Weights of a small transformer language model.
Size: width 128, MLP 512 SwiGLU.
Each number is 128 + 24 x the weight over its row's rms, rounded and kept within 0 to 255. Layers, rows and columns count from 0. The size above them is the row's rms in percent of the matrix's.

# layer 3 MLP gate, 512x128, rms 0.206, rows 214-262, columns 0-63
size [112 100 107 103 104 107 109 109  96  97 102 107 104 103  93  93 101 104 103 100  99  97  95  98  98  99 106 110 112 102  82  88 107  98 108  95 103 102 109  98 113 100 102  99 102  94 101  97  86]
[[101 101 181 104 119 114 132 139 123 146 115 152 176 148 113 109 133 131 137 138 138 132 114 108 154 140 119 156 117 126 151 130 127  97 125 101 114 122 138 159 108 111 129 104 127 148 118 104  93 127 101 179 104 108 121 108 144 131 140 118  98  81  96 141]
 [125 145 112 117 154 125 114 177 129 131 145 139 172 121 116 134 141 112 135 158 132 130  84 172 149 164 124 138  94 133 117 148 127 194 148 121 152 145 105 114 102 159  96 119 101 104 139 106 140 127 101 152 145 111 139 118  97 139 147 140 126 161 105 143]
 [135  95 158 192 119 112 162 118 120  90 178 148 119 120 111 138 119 140 155 123 175 124  99 132 176 125  92 118  93 125 108  82 147 133  98 106 140 163 137 146 142 146 125 154 105 146 114 139 148 149 133 132 124  86 181 159 170 124 159 105 169 140 158 107]
 [136 111 124 129 121  86 157 105 137 109  91 169 124  97 148 151 130 149 157 153 108 135 115  96 158 119 165 118 123 105 118 112 159 127 182 123 107 113 106 107 164 119  90 116 156  82 125 122 134 129 161 119 109 127 133 122 125 112 143 112 133 162 162 122]
 [110  80 148  98 153  99 184 121 154 100 156 122 130 122 120 101 152 150 157 113 145 131 167 138 155 123 146 150 114 109  97 120 151 148 127 106 136 170 157 159 116 144  99 102 123  93 149  73 112  97 137 118 152 104 112 109 114  98 131 169 163 117 114 153]
 [102 158 111 124 127 170 106 153 121 148 106 134 120 113  96 136 119 108  92 112 144  94 137 177  97  87 129 157 149  98 113 110 119  97 142  97 100 135 134 153 159 107 108 147 142 160 195 187 128 134 143 152 127 132 174 128 128 113 123 123 126 128 148  71]
 [132 145  87 131 125  76 140 132 127 173 128 153 135 126 109 165 156 100 131 152  81 149 104 158 146 135 131 129  71  82 133 120 120 143 118 105 159 152 146 142 106 128  57 127 118 126 120 112 127 155 149 137 148 123 104 158  83 137 164 115 131  85  86 108]
 [112 112 120 139  99 115 141 103 101  88 129 110 111 159 154  99 110 171 160 132 103 142  81 101 157 127 150 125 143 160 122 150 134 158 144 159 146 100 123 171 129 107 101 132 144 113 110 103 109 136 134 121  96  98 133 136 126 148 140 121 142 139 160  92]
 [135 139 154 141 130 150 117  99 160 177 130 133 113 148 129 176 123 182  99 112  85 160 119 185 134 136 159 102 155  95 114 123 126  91 119 113 100 101 132 126 138 149 119 125  98 140 101 145 126  76 124 143 152 129 161 119 108 140 108 126 175  99 118 135]
 [164 149 153 165 131 158  99 100 104 122 136 111 118 158 139 116 110 152  96 156 130  95 137 151 117 183  98 143 141 114 121 108 156 136 136  83 128  89 126 141 115 109 163 137 122  98 174 142 156 149 171 143 137 109 154 141 129 158  72 165 151 143 131 100]
 [122 140 112 163 140 139 111 155 119 144 141 141 145 111 126 122 157 165 169 139 113 115 117  80 134 157 167 131 123 173 199 126 182 129 180 129 145 157 121 142 168 167 135 115 160 171 160 176 131 111 124 138 126 148 147 120 135 146  91  63 141 107 127 115]
 [127 116 116 131 117 115 125 130 167 152 125 150 142 102  95 131 107  88 134 159  82 133 117  95 137 164 108 157 122 115 104 120 130 118 121 128 160 104 178 144 136 153 124  96  85 141 106 137 154 156 129 140  97 112 129 166 138 168 125  79 138 115 151 149]
 [129 122 127 116  94  98 155 142 168 122 126 192 123  77 175 145 122 116 170 128 139 140  93 155 154 131 136 143 140 105 138 116 120 121 129 130  96 166 151 146 152 142 108 138 133 155 123 132  86 129 137 155 164 147 121 169 115 140 141 100 127 142 162 150]
 [130 117 125 117 147 136 161 119 130  97 128 129 139  98 124 137 140 148 135  97 120 115 144 185 110 177 141 110 138  92 104 122 145  88 161  70 130 118 120 150 146 105 136 153 130 174 104 136 141  89 131 156  97  96 126 122  99  89 166 152 145 130 160 167]
 [155 102  71 124 181 108 142 111  72  92 165 121 138 175 104 107 106 119 134 103 145 129  99 123 126 138 135 171 111 153 119 104 134 130 122 120 126 146 135 120 141 127 161 152 107 130 113 150 138 123 139 123 118  95 115 117 123 137 149 179 135 147 116 119]
 [119 135 151 144 123 137 125  91 107 117 168 117 115 153 132 106 126 154 128 171 156 118 139 108  78 155 101 136 137 118 158 108  96 137 138 121 112 106 154  68 159 120 115 114 163 120 108 125 167  98 123 153  95 109  98  99 114 163 125 155  87 114 134 103]
 [146  82 155 136 117 147 125 130 108 119 115 148 151 154 112  87 165 143 121 128 149 118 138  87 123 118 119 128 132 124 154 132 163 130 131 131 117 146 185 153 133 100 161 117  96 170  80 133 126 107 164 116  72 131 164 126 129 142 121 133 156 140 149  93]
 [113 112 123 135  97 139 110 202 115 109 134  94 144  64  72 127 158 128 131  86 140 151 132 117 137 117 136  96 102 125 141 150 159  96 127 141 114 175 151 132  94 159 132 115 148 124 106 132 129 104  82 113  86 101 135  95 116 133 166 152 162 140 171 131]
 [171 115 113 104 103 143 151 128 122 146 179 134 134 109  98 109 130 125 165 136 163 108 109 129 174 105 148 161 103 151 121 133 169 130 112 133  69 109 135 137 143 115 129 159  74 148  98 116 111 117  92  99 118 146 172 123  99 118  96 126 135 156 107  97]
 [164 116 107 113 132 123 134 110 128  73 110  95 134 101 131 113 167 134  99 119 120 151 159  82 127 113 127  90 138 159  87 139 161 117 159 158 110 142 167 169 138 138 152 153 110 164 125 132 124  92 121 134 107 109 112 112 108 107 133  82 158 114 119 139]
 [134 112 118 171 140 154 155  97 115 129 171 109  73 160 133 134 143 165 165 122 191 137 133 184 133 125  98 121 127 123 135 153 108 147 123 141 144 102 107 122 146 107 118 112 145 178 109 137 154 118 145 161 159 122 144 130 158 149  86 116 140 120 126 111]
 [117  92 107 139 121 121 123 132 128 131  92 131 140 160  97 103 118 175 127 141 127 121 106 160 131 138 117 150 116 119 141  80 190 134 145 105  98 112 140 136 122 144 169 115 182 157 147 119 107 124 149 104 138 138 160 136 110 139 130 107 125 142 147 129]
 [134 107 144 129 132 114 114 148 127 125 104 107 115  86 143 133 136 139 114 125 124 139 132 133 121 167 110 187  32 150 107 120 130 140  96 105 138 171 134 136 109 156 158 142 148 121 164 111 132 128 122 104 158  99 110  84 101 133 101 104 107 144 163 176]
 [ 94 173 116 158 110 134 159 108 126 143  89 129  93 120 101 107 122 139 130 136 143  91 102 113 151  90 145 122 131  96 195 126 138 153 116 141 150 139 166 109 117 131 170 147 213 123 157 113 122  95 123 151 167 127 143 124 128 115 117  89 114 148 148 139]
 [105 193 118  97 115 119 153 135 130 116 126 162 109 140 107 113 116 158  94 135 113 129 124 119 114 143 127  65 149 136 133 118 131 109 175 117 130 127 183 145  75 157 109 136 129 127  69 114 155 119 109 155  98  74 146 169 113 133 104 142 202 122 145 115]
 [ 77  97 128 153 119 115 118 108 123  78 107 127 154 148 135 150 129 158 174 121 145 101 134 146 127 128 130 138 150 130 133 107  94 146 125 133 166 136 129 201 111  95  92 125 151 102 156 153 145 120 105 138 120 148 119 122  98 114 131 117 152 139 159 139]
 [126 161 125 115 106 142 129 142 118 116 113 174 116 131 123 155 125 143 116  98 151 129 122 131 121 106 128 134 180  91 115 128 149 110 143 179 131 173 113 162 153 118 105 129 100 111  79 171  91  82 112 165 105 127 109 111 140 143 113 160 138 196 132 137]
 [122 141 170 163 100 127 181 138 119 174 142 143 147 157 114 131 152 149  94  69 115 132 137 137 124 121 147 183 123  96 137 108 110 102 120 130 164 137 124 107 119 120 101  89 151 130 155 159 131 174 108 142  99 143  94 142 163  94 183 103 100 115 160 168]
 [158 113  69 116 142 110 145 136 111 103 111 125 159 124 116 132 135 106 137 135 122 114 115 137 130  64 138  99 131 117 124 151 152  81 114 163 147  93 144 128 138 126 150 144 115 128  80  86 103  98 168 126  95 133 113 133 133 103 160 142 134 148 105  90]
 [131 128 151 133  89 160 139 109  91 156 103 146  98 117 168 109 149 123 108 141 110 152  97 114 179 115 161  95 132 140 112  99 112 108 134 111 122 166 136 105 142 127 114 131 109 109 102 106 130 155 120 124  97 148 111 117 131 147 145 153 174 146 165 119]
 [124 140 124 143 159 125 132 105 128 143 127 119 125 123 151 139 116 146 151 125 115 139 210 117 137  96 115 118 127  93 124 152 147 129 152 118 127 130 151 140  76 152  77  96  75 150 126 126 165 124  67 183  99 114 138 127  73 115 146 125 167 167  76 138]
 [112 118 124  97 143 107 134 125 173  90 121  87 145 116  89  89 103 159 125 144 180 113 126 114 145 127 130  99 144  78 130 139 121 146 139 138 130 109 142 136 128  95  76 123 148 128 123  82 125  92 127 119 115 140 101 151 100 118 167 150 124 100 128 163]
 [113 103 135 116 124 145 112  74  97  97 129 105 140 203 131 144 164 107 116 110 163 154  96 124 117 141 127 101 160  91 136 143 136 130 130 149 126 126 154 116 145 137 131 121 125 153 165 129 126 153 104  86 145 147 144 144 113 135 111 120 129 139 124 132]
 [142 124 200 134 151 185 142  83 167  92 128 121 100 116 165 154  88 136 161 111 110 130  92 107 139 170 126 139  86 147 124 111 138 103 156 130 129 126 140 164 159 112 116 146 147 103 127 161 135 100 149 146  85 107 109  93 104 109 127 111 128  76 106 132]
 [104 118 144 125  77 133 133 114 105 132 113  99 121 160 158  78 134 138 104 110 144 136 104 113 126 145 118 154 143 138 102  93 107 133 104  92 112  91 112 124 108 114 156 137 156 121 113 140 143  81 121 123 132 119  94  80 134 102  94 141 109 171  91 118]
 [113 157 103 140 100 114 166 128 147 131 110 115 124 145 125  86 162 124 115 105 129 146 148 142 174  84  95 141 120 128 142 172 149 126 145 149 125  84 132 124  93 147 111 144 153  90 145 124 145 121 146 123  81 106 160 163 106 128  86 134 149 109 145  95]
 [127 147 118 127 141 140 140 145 121 136 118 180  96 138 166  98 125 144  81  69 107 118 146 142 102 151 157 160 136 152 102  94 145 149 130 127 131 122 129 144  96 136 148 110 124 106 131 148 154 152 128 116 150  92 163 162  97 124 118 109 101 117 158 167]
 [ 95 135 154 107 150  56 179 137  82 165 138 135 111 161 155 153 123 114 155 151 118 132 134 103 124 133 135 107 152 115 177 155 131 120 139 127 118 111 128 150 156 107  96 122 125 145 122 110 106  99 136 160 126 164 163 118 152 155 145 133 109 135 131 110]
 [ 87 111 135 151 141 101 142 109 149 112 146 109 139 126 172 133 121 131 137 149 120 146 141  99 139 141 114 165 135 151 103 103 141 127 168  84 154 121 100 116 150 130 109 112 135 108 126 105 154  90 103  95 121  91 131 169 158 100 144 110 118 127 103 143]
 [130  90 130 163  92 126  97 139 145 130 103 114 107 106 158 111 117 123 146 167  94 143 150 127 163 133  83 105 173 146 120 121 142 171 118  92 121 142 165 156 163 113 156 135 155 137 136 118 119 114 116 145 129  99 142 126 125 110 128  85  98 129 135  95]
 [114 123  98 106  65 136 147 145 128 117 140 153 174 126 163 123 129  97 152 129 158  94 114 137 137 122 153 124 125 114  93 145 127 121 166 102 116 138 137 144 113 142 122 101  63 150 109 157 158 164 129 119 106  72 137 147 126 136 123 107 157 116 138 125]
 [134 143  96 155 112 158 117 118 137 114 126 132  87 109 162  98 160 109 143 118 102 143 107 132 157 156 113 151 150 157 155 144 111  95 130 164 135 107 113 106 134  73 119 105 149 168 120 111 167 130 123 143 102 118 141 182 142  91 106 132 110 134  88 138]
 [125 166 115 108 112 149 113  97 104 147 129 106 131 116 156 171 107 166 110 115 112 127 135 156 133 140 107  98  59 155 169 128 156 151 147 149 120  94 160 142 140 126 139 145 154 168 134 195 120 142 183 137 118 120 131 169 124 148 107 189 123 130 155 148]
 [125 140 122 121 119 130 155 153 141 140 150 142  86 136 122 154 167 123 136 176  87 138 140 159 133 138 113 119 161  88 177  97 132  93 109 154 128 128 182  93 125 144 134 127 104 116 167 139 154 159 170 158 135 111 138 122 109 104 118 138 116 141 169 118]
 [147 106 124 161 151 103 151 109 145  94 122 117 140 167 127 119 151 145 127  98  90 122 115 168 108 122 165  94 137 125 102  69 134 118 120 174 127 106 133 124 125  76 115 143 153 152 192 115 119 165 114 145 154  80 131  93  97 127 151 121 123 157 110 127]
 [130  99 136 123 117 144  63  82 100 114 130 103 134 141 118 146 136 123 166 127 126 147 124 151 113 150 118  99 139 123 116 187 123 136 131 146 143 128 205 170  92 151 140 148 153 135 107 136 105 156 118 154 128 152 161  78 121 129 117 118 121 127 142 117]
 [148 116  67 127 122 127 119 154 126 122 149 113  79 127 144 141 154 144 110 104 143 122 102  85 128  84 173  96 117 121 173 116 122  94 156 142 138 133 150 128 112  83  83  89 153 120 111 127 131 171 106 126 140 136 167 133 134 124 120 171 138 128 173  76]
 [158 152 101 141  92 143 149 112 163 104 133 171 111 119  98 145 131 150 151 140 148 119 127 117 108 124 139 134 151 134 138 108 154 102 139 179 150 140 121 117 156 140 141 125 103 125 137 117  89 115 120 115 189 114 164 145 164 160  82 153 100 141 120 121]
 [114 115 152 117 125 155 164 131 124 135 131 107 129  99 135 125 102  94 137  88 120 107  70 147 114 153 141 109 110 125 107 150  85  92 137 150  99 119 153 138 109 182 168 196 147 153 170 113 151 132 116 135  94 104 137  87 117 150 121 134 160 146 160 145]]